Part of a small language model's weights.
Size: width 384, 6 heads of 64, MLP 1024 SwiGLU, vocabulary 15651.
Architecture: RMSNorm before each block, rotary positions, untied embeddings.
Training: a variant of Adam for these matrices, 549M tokens, 4189 steps.
Each number is 500 + 25 x the weight over its row's rms, rounded and kept within 0 to 999. Layers, rows and columns count from 0. Numbers have three digits each. The size before them is the row's rms in percent of the matrix's.

# layer 5 MLP gate, 1024x384, rms 0.0484, rows 0-108, columns 256-383
104:447478516473492512505460475462498524498489459497494498495490486470505485468482502463486507506487522493529470485560531478511538470484476532497468539546505521503502487512463463518505475482508528504586480526456547498513462502493497487439545463503481533461448493533490467517487517480479484508507477538480515437484500497505475545492510497501532477505522490508473491489464512494504520459477
098:511490504504471487506503501505523480503526525492513526499525478519467531520552501513467477479467526525508517496495499525509529537470520466527526469542468509485478519539497514503487520506522515478493481484504539509470481487505469507529439484550486498528499446538526496506521455501486453527511522484506506498507494473463495508510488480527499480520511486500524520524474493486517509489550
100:494471509455533506482519477495486484482505509518500492538517456519485515505472532492492469506545522490483527571480514516520474453489511490505515466516529527450479473508496475458490511470526524457508478492492484522499475479498495493476479443529532517461446503528453504464486462482541513497464518496523532484540472535486514488491491493510517481533534519510523474490498488474533512507512
107:498515518500488461503506468554536516485522443477495497538486435560477462519522477502500496456503537495545505484516502462501472491493494531471505461515482460477464523470486533512517519500510517447499528466530490521495509501509493468529502483510500543514500479475474520527467417509510481480499480487469515508507481526496564490499449485507566491518502511490520448502488514497473514502545
095:523547518466524517552503524521479526457549498520472435521524483495527467468467533518484534489473475484495518526520526498494501522485492440506494478486469473494466528499464530459518520523488499526487489472543494456519501520493491479515503521493518501519509501515465509481483533508533493434471479502484503530525448501474466513509453513498481519551476473533463515490489482481542539473476
100:480531514488545557464493488464467509468525479492502527483524491503493516509451449473493473506481505486517492527510453493513458499526515548493525551501482469507490480449512531521530497471469468457482544529530507468498511515473536501483504440512499458488497539529491509533478501529495503531517538552533494571528511512588489422459514489516478501513484469524505478456517527515465526522538
102:490508486494520545529498473486466502505475530473463472518516487504468496517495487499511489458507513481504483521493538469520493461528492510470524481545499510493479451491460480538514521507469519473484536489522499480515496515445504537507489477495468507541535479472537459474518471496548488497564477478451503513490505518525486482478464503486507463515510500529509469517493474559478515505520
097:497507523518521501484515506539464491491552508488517508509526522470500507482465510481500532479488551457505444459486490488517472537519552490498494503468503506508462477498531477520484501517522512477479499470520513520526521531503514529494513531547477482545491524488491474481472498486535495507522519427484515494483476471501498489477519538474516558507483473490503499483499533523509538543525
102:519499483491499484507483488495516516519516474457486526492478462534487460474468495513493513469514483476515505498500528475484511493499510479491525482488479512518479523507483517516478471548488507480544479479517483501532454466451450556502534477477502465527506498525493486537498481505524513502462530475496485501473502500459510478517471524518479503548523525498515464501493488483498508488515
091:496463498563491525513505469506505480543488496475517530512480416475463469520526519495528506506497533498504481505518440521540507522515516554529492489472517518498514523487496477524474530491517502457472521506511511515518508474511496486490505513527490483522494490472536492505482486515522563486497507523431539513503465440527456482525505458493499508501498528475468513489524470460476502524518
110:516493527468536513540517484523509492457509533485517526463462523538491525505498452504500517506517532532485488529512520541478510536482484456482514504485506492487451491535527514467473525462536488479441494535481502539485509493513515520486514490503490530479462542491439511503493496484487491472479512494486488512492495524538501486502474483520539508528528494463525472503485473493510473509502
105:517503543526445523521532436459500515450557516537503460482519511492501496568482470486508523438521510560573498448484526507519481492476512508530542511502459485562465496500543483510523496538515470483525529506439504494515488538518469478541515537503502504505477490463527562500467501454513473509506461502513496515478502489497521521520531483513523516526503470464545488509486513520505484493483
096:529531513457492468499518457529534475488526513505476512520429504501500511487542469504479483498501485500520451522496467483537491496525518518496492507484497482491490505531494524494478503528483526463502485450502464486527519533499505493485484492478507511517508483481477497478483521533508475489523473490502509496448534453491474494495512477460478478476504520511487540462473509497502483549564
106:494505526552512483496500473482514525463512500447524531493505515509464499504468486482518510471512574515497513533497481528481513486504518499515550525499498512514517538545520509495494513424517504462495474539438499536489511504471530514496544483525490523486494499542474511494523458462513524475487529485495514513506526519493517442553486504486554518518487516513526437484481484537499507484513
099:449497510505454510518477444489502518486501481495525523522487424515497513526510534511491538513526488514501510471530501539437511508489520492518481528487529508518540539548527502500483500482477497505484503483487462502453554515480483451466522521490499522491521505482523501509514506417532512533473481503504481493539502508483485528531486505495537505533502477535516453496464482471506497482475
103:508536504522531492512499477516507503492514482538537446512474485506513500506521450477491484516487543461479505514528458476481534500477486521429500459522491480482447519523511543486474537477478517456474446526502512523548493514499519483514485447519516529501485522500480533525465477471498488471472509492465502521541491531527517509454486447492464473487525484484503502475500502471524513520485
090:522503470495492497476477479475479500507487481517511508473501476508542508534518519539497497480526498486506505515485521465485519502516463460477510538470561501523481468519518495493516532499475542544497479476493512510495460508516500514475465498463498473486484510527505543530532537491497496463487490469461463490487510509502497498487517500439528484490486461493494527539493491480491509520502
102:505490478510517524453502538491472468495510510516500522506516513514498503493507474514506510527511522470489537515514483533472494504518474525487532502505532518520512539536524481474506481497486487479519510445497502529473475492487536511532486467502519485478493521500486539550491493546547514490459504493503498484479476499498495453512507516470478497491535467523548477530518467543484519506489
099:499498528494471519469526510536453488543483532463493522522497504462500511509532512483475504505480489542499492521526506505516505524461528510484521512515482479538540539554521551466486471500454496504549512518504468479489506504458493531487498489529483517526498504514497480453512544514468542548521473548499430475493520526528507463502490528469526487544496525534515534473519486483468539495494
104:512475490482505504521476514463471500466488500437483517485501473485474524506499500448564499536461497536473464445523527516524414484499528530517473524491456462495492557534539504530513503471513446456470483498455494471477496509504511509454497522511479517560488553465466440522497508487448477549523491481512513517501532459521533466511516498435486493492526568512497500492501513518466504494526
107:506503553508487519507494473473517502514521463489516512529534477492484507510453482523528540486525480476557523481521501486535519471517506479502564487486504494484484521513509488468506461511497500467519521537495491493519502511495498502462514448495523476475437523487480511454525497476544498503497546537488517452527460488515492497530506500510490485525532475540504509494489467477506550488535
092:511478480541503524498536468545499476523510488478537495498501477482478470473494463506479454466485509446547485506519475502512480530491529478485488540553467516585515533530498522486510503517494448515516513487496477502489527497466510533516475467478530510515482522507487463491466429473507493514485484502500491470496499481459468537506492505464494521503541499514535480495442479464554556539511
097:530468532540489506532474470536469474529495509512490500503525525488514501529492458503474489483513514504534538495507517490468515497448469501515522552539491522541502552518510509474507528524530487449522533469525465473557509531488487479494520487475486429471528503526540539510510536499501459526474449473536514493485531544451493496541469499465507530501473481500441506525523486488520492484532
107:472465484498463514520483498515462503485461518445474511438488489494499506510484499486495454517475569527508520480508471483470473504529520523478494504472473480521486493504491479474533555459499498449551512483470467500503489470469519496456518459521465506479482503498523522503480474468466533493502503511506473523490500513513511512490509513503526507484463455530500507476513506480484479510547
097:450462516518520532484531526501465542496500470515465490543496512476527496480518512506521525476491514461510555482527521473476485529513465491489529492549471477500502505532472497486469569547507478509518533504477468484487498492478461490505525488526479469504489510449514552560517511532542496496483456451520499531490520472452510474529495500523543506539474482513524510533516556492478521522469
099:548493488477487501487521517529517498520521535525484521511505484525499517508481506520465488491511491479535476503471549518483489536517533476457499488476525517488451469534506502521534470522506482518493493496498562508509528537484494490529476527515498489492485490541486490490495524497511473484455498525522449502498469509542481516497518509470504497509492486545447478540526506513531480525512
101:487555500481522469512456478550504457514495492515511489518501509554466536515509479503511518488502516487480503518478464527483532475524507482499482524468517477457498495536483482506501515505445491515479487475483516455508514512517532480467475528500555515471478522491481493472501486509488478486513494550477470514486496504517499493504512490453490489480487528511467501536526473528474523504487
101:492521511496443538488507536534523502492493480571506498483513475482487526530488495480505491512476488482538497500498516505444532474509521514499496471521475518491546481512539532442477472513499544505493503552472463496541471474537497533472508476527505522511528547502514476515499524532491503506513450509523488460442531463505474464517490478467552541482544485543506497477455507531454485497557
088:509462510492525453494469529530482497457527475474497499504489533486483465541524470513510515528515541537515459507521446487510513516547442476497474490517484458472457512542482481512492507488474508486535496466484475512523468532485526501502508491521479509495533482505471480506480436477483527504530523537489463502508514487495490530483481492479546513468544496492474540465481485496491530510520
107:504521525481529497525496545486470476479524505534496522477476459520491523512517473524515504463475538520507492577517549505499483469528480472480487492505528487549509522555494509467499504511516545512516508494466462486469492502511499510508485487474422537485530481494484516541517518528475508474496492490486501511469547531462443512505468555514529538538502489494474458528534500557505488495517
092:523494516488473487459560517492505508474532487525477507481493438496508522520482491531521496526475508522466486451529482485507482518503473463491546507503501532527528508514478541551523489531494478523522485490509490489545507535471463559525452486510459442497544506503510487504519472521488478502527480500496496522460488516467525507482488515479498520532504482524505534489504511496500494509526
107:491522520489474486513488465502485488511483471476515485492519493517495522468496477504546477514470457488543527531539521525466518488500526473484524442490513492483528465500480528513431450530483460506507469528505476513529505504467449527474450489520516480440476557498520544497461533496535521499509532497523464488477517475528513529525508509465508498500493483521529509492500518494478467484475
100:521528521466552520452478477525511443545546504472479499460495477534478534457490465547451481483496487480499546547509500520547520526528476551508482497502467505513480496502478501458505474530480497520515459486506498488474460524526552467511469498515526558534510512488490484507506541529484507489507509484490497513524468499472511449473479545504483525511517499504514497484534499520516539475526
100:505546499497500456547477464501494493560508533511472493546483533468488536490474491489510441497491516483528496487520492460506476497516477477471512480457504491482478455511516529523488511502479495487492536491523522490500473515510457498517439522501494443516498526483538498501484514501480507464496506481484476473490482454517518536449463491526557481529505465489480523491493493478468464486541
094:508520512520479493481519501525532469542511542486514539510544443462484502527555472492521441527490487456516479463473526519498501515526491507546524461496475528510518468481517460479465470472507478486504505520496460498520501520471495450511532519487449521521504504493522527467533543525539454523509480483459488526512479476473505522491472512489476496530504492542464518480551507499510535496522
106:505491548504513529497484509506471469494499476482516482469451496529496486462482466522513460490500499474519502526498486465529501522488532539557514477489503504522486462509505523535460515536523492442487481531487495521519492506488502499532497486496471513542462489536541526522497523496531514481542515472510500497461474504495508485480420462493517532518497505487462475470466543486480508502521
099:463481492504491491565518437500463481495508506503481500517472473501468493529461458481511498485497519485502521501507499532472474504522447476476468512475522535532529508512481466500528469541487517492456483473498501520551485469514501509514523489505489480523503517464494482504508499493523488470491555503470490491570546530508524466483464522511519492505517488469525535514513483511486456451478
095:491548495460543473498502503494515477496529505516482531494488507482485503503491518518493493564475507527515474522531499526506509520460465461485472540523516498491509490525503528500513514515544499537527512457489501457528455512517475499530531487533523543532483515519514479465462453507512492480480509471490489474528479521483515461477469497520504519501524487455506515493425497545553499493518
101:471534527526504462511550514495480473483549519495514505458534490467517508487469499514475485501513493491489500515504499478512492507508500472434549475482490532520461518525456499535443484500442483484484473497530487489467487518520527505511454502516454477543502525453499503509541501523487450482553495490469506460516526448460534534474493512442558480493519457512505482540490480523479494507515
099:515459507521547505550457478501480533493513528492483518493471487492502514487537495494461477475537509486533443531524540493495475535464529437534511509490507480528445527505526461508500490478458467482522454496527480483482496500501548540545517485483533523534478533509459471470504484538492457463479453503470508506479472466504480461529475501511494501569506527519486474504485499532525538487493
108:528531509502491517525499478531437505466498535438481527474501474523475467469449450504473514534474501500548538492508541492475501481496523534472506511486506516524472512483525554468507504490494491481510472511481452482523502498507483462541526503473498501500439473509447524526510506550508475487529512514461501504469506477520502498541487485503462533564506443461493495521504505530480531540510
086:506494539500508487509474505551478511505531490522467444509519504450538501485509527497508526520495495508455518555496497464502482500502514496503515492511529488541518502500509501510471489484502539453466509519522529527531471514526517497542517501494505512474491471478498484498503512512463501516487526497493492502478501517532496502510485482523498575522523483491498521525546533519500481470507
111:499492500480493484539469509531500543516486483439514513539502489478490482478514475500531484468466528470467562464516522494526496455533555471487511524466518506492467476555494456543465507493477469467522497501491520469525504503478481518427519543502500504490495518501553512499511508525491487492488517481502542512496518492503510460512508531506523530521472529508512466483507491517501513521549
098:499548517519496458496530498533521483499498475525479530501515454469496515512468507511506497483510487452504538492520503486502527500472524515499510455506460507502509530523503509504458452503464480461468493548480463492506489506452486461496475483535531506479503519483517511444491491511520498489494457532491517497511483462517440481510489504500514523465445506503506501463503490516533513477492
108:521512491520487499536476495477469485514458481527486521513496483489484546496493527503493505499480494507506511529539483536523488527515487510506535487482428469450524506495531472491449536488502490508501527520454444483507497503440537510460482481495500475479530497472467535511484454497486508511547500527493516509481522535519523548485517514500474538510481449534516466489494459529469464485502
097:521499484498492509527548548517512497498493506509486490481518505477458508502515461520504496530466472502537518476474505518480462504507455529482484510543447476504501492506556496503483481493492504468545503479469488507484558509497519532511462505514498523470491497460548513508445486553486493521502552497516515505532505504483485460473529512526446545484472494538498500578527508494508499479513
107:505529517498494491495515475466436477525461504497487486478517505476509541481536517455545501491493472481512546529524499468509473495506489516546517427492502450470507511488520495525498499485481465486480484506506464497494525499473486467549490470496505499526521494467536508503541534477496483477497479505493515484485505477515505529473517503450514500516476495507553523509531501522496488530533
106:538479529490489520505522489474494519499524500444487512490540497486543535523510526491526506513535475509547514537546532532496464506534520487488543493486489496494436480511508481491521494465486502491547500533504511502520502562478458493458482532468478531481470503476536475494481489478525540496509492509485504492533516493517507493504517450493514508532496495478466485557479472464554532543511
087:491463515531481502465494509454441502453520492451496510491534465508519518524492564457480497504479482526471471524506523505524507494518494480536478513499479483514517531479551530524499479497434526538533486494520498500477506494448467527448491489510490512470511491502488462479523493473509481482544504550512531436487518498529514499467484509505526468512523505523512493510526431528515499476511
100:494526541541474541489521526501519501520498522486510536470494489502466518486501508526518513521484504506491506463502486474518507515480455485503505493508492560536535521486468518466499489499476497510489510512540484508439496457492481505523485451547474472476515516497536544513486501524480483529484545455527542492485473513505483472509524496478535533534525503545527500507512512487495516497519
099:483473473502514488511498461473494482500529540530484511505490503490527464494518514546484487486495483522529465530517475484497461528504479475528509458464499517474501515468479460451528478529523541507459485504487514481509530474531475526535479503521530527506516505539505466521485482480509417479500468503494530469501526474456500498508496504520479514503486526567478487546473478476549499517541
094:535487484500534529477511521452494482449516506508505509464518526508512499515507470496473470500504478531519538480525503517475498536481480471502491521539515532524447524516509497518538527508526497534507486525498466527504521497521478476521487498526528523534527466481512520518488503488502471468428487476522468481484511503496494529496499476511494493514493479513453512497497477541516518494527
093:466499528522502504466460483538474491467493491481460487474500483477491479498490485489517522504456525461507491515452518476484486512529478492467460495529447477518504509521463492505489536479435461515462551517490509455525520525496501474476474546524471527466517536497486535521468506491510494514553475521512493536500485517513479502522560479499538546515518457511425508461506470525499491534487
091:515502485509479490522571505476488476489508448508502521504513469513483436516468521502492504484484520486524494492501525458499529483510473479473512453474483486532497487512494496520487500530495517514504453518523472472491489488485523545487507493493446495508463534517457500504505502523472475526545494465484477521468529479495445522473571520515484490512561443505537535496494483511541520490498
100:506500521516493535525546512514473506502495515517505511513522533493446533482512488484494547492509477477480486491516508515461485494497549505477486490513484522523539491506487521494505504506505522484457451504522529493530490553531502508520513517549511468517472543555502481450479503484523499518505516460482534521515472525546487507497501502514491501514510515558505448501433507482484529510496
104:542482509506447478494524468523442555460508555465475521493508492481498488493514483497505535499487512468514471534511489500498472496484491524480531456505465482518511508509472522445488511521475505515527505485525460467550533509486496513488502482486491474489515489476493490494476525484497491473510470494489554506527541490472507546504451554521500520519517476532511468483508500486553513496549
091:471530498491510478490496497498466462512553516513495534527455537480442501484484494466493498523512544465518503468520514495525497491521505515500491498501488491554485463520497516497497513529468478451536525457540462504525478507481527501493481497515472497531515480532539495523490537456519521549511512468513519492517514486482481521489513482457461461472466454493488520522535492449490474509523
099:518497481516505529494512510427454453467530509497480515513467480480485542499539498450504483488520493509511548474510531512490492535526469487522525518509512492492483517530473503501505484498547459441487514495522478487551524523496515521524475483488543524484539532490511529521466486521482524466492468500485566556543522482520517550522513501471534512511434507562484519520496505497506497519475
106:531444504543503534466497453526498539505486528511495477550536521488472502502496514509513466540451444494519520479503455444486523498483506501486514456548473497498529489488519525514469551470469494516509464511491421502470501526479486524505515450514501475489530498452536481514485464503505493516516510501521518497506515521491489535466471497506550527479521451506454524466490476493473544537481
098:540471491523529502472530479496515513479549515493527497461460442489495551496470499522510454521502472486482500495460476514483471505518499476527512514484516504502478506491500462491502507487512483482496503509480499488511486474509467503480497471485514519491498478466502469467461529510450506532503495539492505461487511493504456505533521467499484499495507440527472503528521500527548512506546
107:454532483525472513462490495519532481500525487484499493501492475540479472484494544478522501488450506528488503475494477478513487498497544521518454507528473470554531521479472548519513507547526478517486519528504545468506514538463492503496459477532516535463547523492483494527471501504519505512479482465476477505521531497523492472522514498493538509493532441531522514487497498540472506541482
092:520504523505516504508510482504460456497500456449524522512494483500512420538473512476486528477516531530507495486522494502502502481477563459490528517498522512518471479581474500475521517520477555479510475506498478522520510522533483554488517478484448525516504480498511539520506535442476491518459513525491509528483514535481506457518461543515531502498528512518484460515480497498524522480525
085:483473544474498515462507532486526503501518506457493528522502537502536553487495523459473510486484505521493509463496467516488496501432508531465515536511473445505462531485485485445528526465503480464520497493531519476504467505490527527504502493492490494482498517510488501488520502506479517522510532501499550494489486493539498528475503495499472465514496486527470479478488492506513520453468
091:508488510552523497484454510473510464521552537545568455537473487514458498514506442534477502516524523535543515523566503498509541527497466488468541545507505477527473483490504476472473500487504498487475525493518491543538530474486527548504517509466513519465539462492470523506469527470528519501489570567515502510511491460523505520547472462514538502532505482471526477488510505456519500513507
103:552488550505468527445510481547486486482521504473492548448486452532480534512519512456486536488525485517560509527499500499472492460501514532501471502495476516465522510490507487537479532509497495532468489470447487496479538528487458480486473514469519558522469466491490532480489501501509481552501480527475479494503513482492503531521494476534485512487545477472461471475511539539508482479538
107:536508524479515494473484510519449516484519533457498524476470524527460481473472481501476451469481518476522512482534516473535506508521514525477518475490507498475467509492501531530509514489504530528478494510482473519567454488488468524454527506533482539517540460482463498475463497453542500502510429452493505486491515505496459502486546536480504495525519514530503517464501522558555530516528
113:540488572487481543509481435509476539504490488522518523464507516482492555469486524470497541493481496519455485513523464529558487488482543497486472476488499510483512516517509501521455519516461501545533538486516492493526496556499540493478521511507503506485460495499523480477522471453491467499479564463470468518471498496488507566475507512474531519460513463487491494515496542463552518518506
096:519511508502534552447487514517510464507529541497501506484495510488482520482502473511460486506494505471475492516538500484453469494530515505489493511510506492521484466535475508507488504483458454522525507510534509478487482485519512542511480507494513477484512494508498485510505496480457519506491481469501506524507430499489492475490480515483461517465495495517476515476516486462472506528526
095:530488560495491472501506497509534498548521486529490474517506458519470485462481494525485460496486500481516492505461507516529533490524482448503507516469472473454502501487499515482475473521486501529485522509532444548492460518549499527499483511506542528497501520536523539502487504500480514482435487484472490469479495476479484508519518480468532505477502484499460516517541504507508506528548
099:504503512486470504510550481550457472476496496486535554437465496543505445545549507495509466473506512492520484518456529514461503480508502466531499483493485520502521508529453502504537526490526490484486471469538470534491546482513467487537499503464513479500475517498537508525507500546537501498519510476465501499458512498486499555541483464553555485497519506479511517541512546512509476511515
096:488509527525484516481500506500526535531512449483484534506512520525493489444485518491483479505450527517517487514529504491544511479516541525499469486508458520470481548519526472473488487489478486506518478511503502495514519514491462449488499507539479506517463478531493494475463490470524475481493535513462492530488499474521472471498481517494454522516508487475458529548496517491518513487470
093:486478466500506447448543491485491534558494491492526511501527489524464517495521484496537441480523514482540535508530511486584527513538536490513499502509478550492486491518496536544433519487553498488543478470490472534496472513514510488504506462507495507541473510486494514496485502479504489527470446494493508550522515490468499506466522503418476508509509478526474509526497502476552509535480
105:470483503503479530475507569537505524482528466470515494518493450505550485508485521511520530496484486524508497506487500499500487477548480514494485496505494456481507542490469485476515487436502494465485471521482495541493495547512526504473539488496495500505522560521500478515452496493500536515515483498528503492481523502503504501532498518468480547515524520526479479472524506527451536514476
090:505519514490532529541523494514464512465507497459506483490506489520523496485482492500515510483443478491523499494541496520456469554516508516478492488491507450463471514446498532472499500439490492476457522502493495542477500496477539471517451492489493520503511530463501461512497468500472538527515502517529495553537466474524439548484489487491504517497499494514483511520469448485476461552533
090:511472468515462484475458500548488542483517500491481458483549482505503473547554502499511513477510491467520491550541427513516476487520500512500504466444506484545498530568473510513516507507514504540523525480556528521560553490482511492478473507512489514478543481499515487591461540464541505473503496490486534485500507459491503460541464522493531516484485521496492510529486509507525487452508
103:531500470503507505485493552503520463501491463494484480512520523508537507457496492514472476500523474481456519504517514487520471507466535509473492510503496514524495466533503464486486499478476486476526502469518519451478491504496496504486469504501503468463522508498505505508514526509463493508505541552462479499464505524518490508540511471509492551495541542522499480495513560481491522491515
085:504467529450497496475485537494448516514503445480539517515495475471510481522482480534499471488506482476529476512500477492520484492484472516478498489532459480479492488520476511504515508510479425495552508466448507527467497450489499476515506494489488495530510488483536486530511506478530485465521518545513515483486503535479484467506514503504518533541559472516500520481494464478505483523509
090:551505484507481496554524516513489500532484474490497459493533496484524479502503467497490523470506567499517490482508490448527520502448502490501514507547455491519442488508468541530476492509470497477501478509516453488477473507542524524515531469495483487545508476541491482498482510466495501447478493419506535436468495444511487514479480496512528539513508498520538469519496451491500502454488
092:538481503506517508531485485496463549464497503494510524505502447506468490478549498528539490455527521482559548533483522462478487484549478499504533489532513511466479482507476488487524542527494514467523495498490440516503482517491507537489509476504485482457503503516505500514497509491567498500464513481520500514495509492496508475505497526531530522516510485474479495522546527465550523484491
100:484520566465547470443486475494472520494489495495513565469514459491508494495450485507468503507544507488534491502505501527502486489574497495507463519492490497478436531526485483514527516491498495503492502489503500463501524541471476526483474501510487521535450507469513520497487540523529528466522466515476485477462505505521480475497465525490499532507497518527523467530499466498521504533479
104:537485509509500478543490468524484526448457488509460482485500532477495495493506501541508477477491478487460477518468467508520516520486467491513472456500514522499499520510480469508532507517496503495518531494544507561510503479443501481523511500446492451497502522462473474474500504496499489499510507485522477506535508461480477524485439487499534521504471479512478542522533505491484485470493
096:470501540504513452484509511519504508475488469515475476491497473542519530519522477459499488514472483452499460523496463474481514536513497501497453515505514512486477511535493468521508528528496549494486504457479490462493521484474518483473519482489484515501453494444477479530522444481496522546529475504486518518519488529507523480512480491489465506524523464493442508526480519504504501514571
098:495495480515505480525479476520502477466473512519489488441551498499469529448547484481509526473482480531505496519476493504516499490501532500543489514466463491465539505515491494490505476486508493504436520534541485491479557486469490474525483499514470511518527527477537507515521479492540521510499467453484481487499476469479492484515544556487476541523477471534540488538513529497480497544537
099:497518494503513468461495519485463512499477514491546487501479468476472542525478462506505482529485481495523527505534475501534502477504536520517483517527481554458468545522497487484500544491533473475524506470467513535518511479463469503513507480537517497532515459490485541516466479542508514508505458459494482519476514513448474483506491449465521503541484469481484502496486539517502531471484
091:513452505500492522524501514513474523474523493493509477506538523477509527499526494485472484518479500489483499478469497484500514542507512459474501499515517519549465515529524536453507491472501501509525477506497473499504539477512506515488466451541529450505467532515538539535470555488479479467483487491500483512439466484487525503475467470481531497524499495503465521494478490500501526532524
097:500519497442459461481487479546486475488496497477464498488488541504506490469439478535480484531503485523493468521484462528529504503490526489524512481478511473502512502533477547512460499514517494468491523483505525482527516496503501518510485476450543481498494495498464507519530489506526463526457537494462508511479493476477471461488522516499456485495493512507484476504453540515497481505547
105:489545552481494518479529480468490478451552508516488570495523489472514506520477513491491513504527485514485531519512544537496481511487493509500501544451541484502443520492483471529483488507524483503490482493466456485478505468525468521484477528493484500489542504449475543550515498487524494439463507522486523507524503508543506490517469497501489488484463514472465476554489436513538498520478
098:450495496501538472520488517528539478453493526507506535503532473508532453474491460486491513516526476508462489533487460476479506537518526472474523480477483478495462494488503524494462471469518528492496494506518481518487519501531575492523467515426470494484532507468531513474501496500483493501455538498517493497491456507481519464498468462484531516502504490491504518505535518484489548546509
097:497541501473505503543493529488493464513464528527478519514506504527470511466537520535520458486514458465555526536477527537508500493497489460469507504517472494459478510498525499477455506509480519514531487476539507495477462490536554547492540490551472534489437501505437487497510461468468504483447450501512507489502535475510510468497525506535506482516549489497477462467507509516511494549498
096:524498472476509479465512463483478528470503444499563496507492451522475533496511498473511486514519487481486501513503478467546522448472535519498501479495475476482509484495475542430450530483483483501529423476516522522522463504490505467509482504539494484455460462529457557519517460546517462484509476511521460513445489497521554506465506494525493534465531457553467515502553529496518541475504
107:501551524527476491460513484480483496503494501499498478486502447483569517492496485494499476486482491504528486491526467475495499518507512512483504489497493511541478470494520474510455501517517511480526522530535484452474483507522496469495510512488458494495485515483515525524527483543528537473538499486487435492476491482502520514484469458457506505531531503489525467508481504493489507474509
089:477503520494495544480521493460531442530459524496492495524489440475493509526510481472501508502469510493527479492529491508545482502495511479520486523518483491465492511518492507524498509525524467491477510518481458505486493515441490477465486498496499497500449494545490488507502505475530509512515486511460500503476505479500475505486440495462505463527479474527491482527483515514480481524482
093:459502515484493511538482514513480525500490461515474490464523523480489495450487518511559509518524503498500526475492469494524488522468501525465494468496486487504467507486475458465477522510504530483491521515494485541452435484504542546490481485474545514504480527494448539540522485512442470468494485486518491499487493521490514488532537479499517490481495506477492535515518517477492519532492
095:504507502531536525489523481510503534516524461495500510512494445514466506472526474538534510496506538523498551495525534485495514481476482512493506479500479521460472531499498487494501526485523577515494496494534521473494504459539516491466515462514491467507518512507527492538510471465522517521486479513515537466523525530471485533513528505471507451486523474495492470512487501494557496529523
102:502516482501502502506485495477449480476512508416536535495532496520448500506440511511517477507467476494500488477503493504489485525486481515509492521469483545526557517499513529498478507486468488505531513525490454522501479508484451524485493488539476510471526557489485444565460491477545481532547478514514425504510523516495488507472541494506527562489494469513511545536495496525470486487501
101:517498544522493506527517484476517458489538502473511453519525464519476482548499502478506485505513514509514532509508509463498464521480523492502491462506512517540485461518500525482485516533516508457510523505484466479489533478505462528560521516525535524530512544492510481453500490487463509496464504517525495533522510502511480519502498528504506468512542513485480471525511490478442505507492
093:501491480489480502514520526491524527466514516521467511473508508453486514497499512467498498482486492531485488524495532525488492482503478468440491536471486497508509523503501524494511509490484481518488529480507460506481516510443497496494478474500502493482534528486496476498503484484474509496535474531514446516516556495498506436488500497458538503523493466527518474492482461486529503472505
096:512502488504509490470534510460491546486494514480506525515500498466514534502492465499476490535502481461503542512524476474536509512528422498526531444538484444530504509501521451496477521519491483476493520466516482475529476483525530492494414494485533487480537464521512496481511502519491525512540476537502544532530507513495488475452475508483535468508520531568516518503536543488483475503489
098:503452490487512485537451467474495496534479484517448524555496473493485502484465526495486547537462524519496512544489462493503516482502491507501514488508526529511490489519499487480538476514498491531512535548494542528552468468538496464487489465507495523468495428499477473514479477454507503542484517505480505511494482519502483506532492518499514522483530494479455496486454486518502515480493
100:454468533531514520458542516543489491490539556512432516467465529505502517476488492473494465537494485493491444474484454459475467511486477501470483474498485490481503532514474520508470542538498484541463484519517463488518507507477474523551491486536505494433481485515501475520465488494415484486511475496483514505446519482580461479503449491492504520528438481493492559485506487489520483472538
092:521487516544483494511516455508454506526470494528514455529512492519503493483470529498511515492462487453482506494524528477513483474482507497500505476496544521506491525496483475486486534523501484477483507509559474512522538508512515536493478479467493523493518522507529489458504495526511479478480550464512531505450521533486522536511511528472498459515504517487481520486495545485432500536524
095:507448502467526484542456503463515482484514535489530522484465503457485544516533492480500536520493495500456501501508507541463488519461507497492541515521526506477486499529529481492513501542526525505487525431493506484519528514528506505487473517477477466510472456487426497519486493504531506494518466541520516506489514443482494488542523491464502508521471474444473490470491510493505492486553
094:504466462466479476499459478516537501474447448510451514533482479511536448495509550478488465491501535514521477505476536499496478528532528513498536497483536531458514493528491496504529484554500483489537467501491487479560489498488473537504500499472469558527493508452535507510501481503514537546560501499491485505469467509516547536488516450526477498466491510503503509474496495478557531511522
096:525514527483455540538533488554535508504492522433503444506451502516472502457506502521436493449529502482532496509533456489517478479509522501477495477474482525519468475540520516495510481520469505513536529497460518510476524517492498499486533453509486511529522469474503432466484479497474495515474473448451496501483516462475495445514464492508486469518510516512525466525481468536526473524500
097:508493452491499475490501470464496550469496504455486531488495510475485505507525485502510504525517512463524519482545503495509572496459505490521482525513542508478510504493507449515503508529477548539508461503501467492564534500454509504480512509482504481512511526546515488526525495489503520537465457503494501501512555488499516575494481474492516465531538537509507502473507454466511523535541
101:482560499496497500552466467475422521499494470543500489496467505482474505474518525480521504492464498496511525546516515521514503475514482521497549475479466472489506487553531512527477500498489487478525502564500488507490505520500503471513469530469489508464482499534556563500495501499483532498551452540442502487503553461512447528504499455470522500482484475525542514523522488532463501521512
100:488512528470516472501475495520511489501502531503469469532481509535526532508520456503489499528446446481527516513526473484520508578502469506573534505501513496440497491534542512473486500473486473447482453475532500484533513489511522519554490475489539545499505481509490529508486510491491476493488495420497541482511483502512542515485477506517534528521550499544502450493523439500475505511518
097:452540477471512495520513511515464493534538531515469513509531526509514515460485436483526473517480521464527509464477494510469477465475493488513499479498440510502473537500482509494491506477511509553528514456502469499464490499499525521476549476464505477533501540486522509497451447507515479489511454489473538494450484481443460460483543524470519474508534480516491505536501492519497504536518
103:535540541514522518513519529518526522491444512479520506494464440519482511519522494495498515505502482461552503550475506505478541491463526469496522542494539498478473520507482508488493490473484534473487495489535483512444504517504461458488550518497511484475494488550438466480504497503496511504494524452518510525516479516510476511545467505523533515513487487517488459541550499501513483518519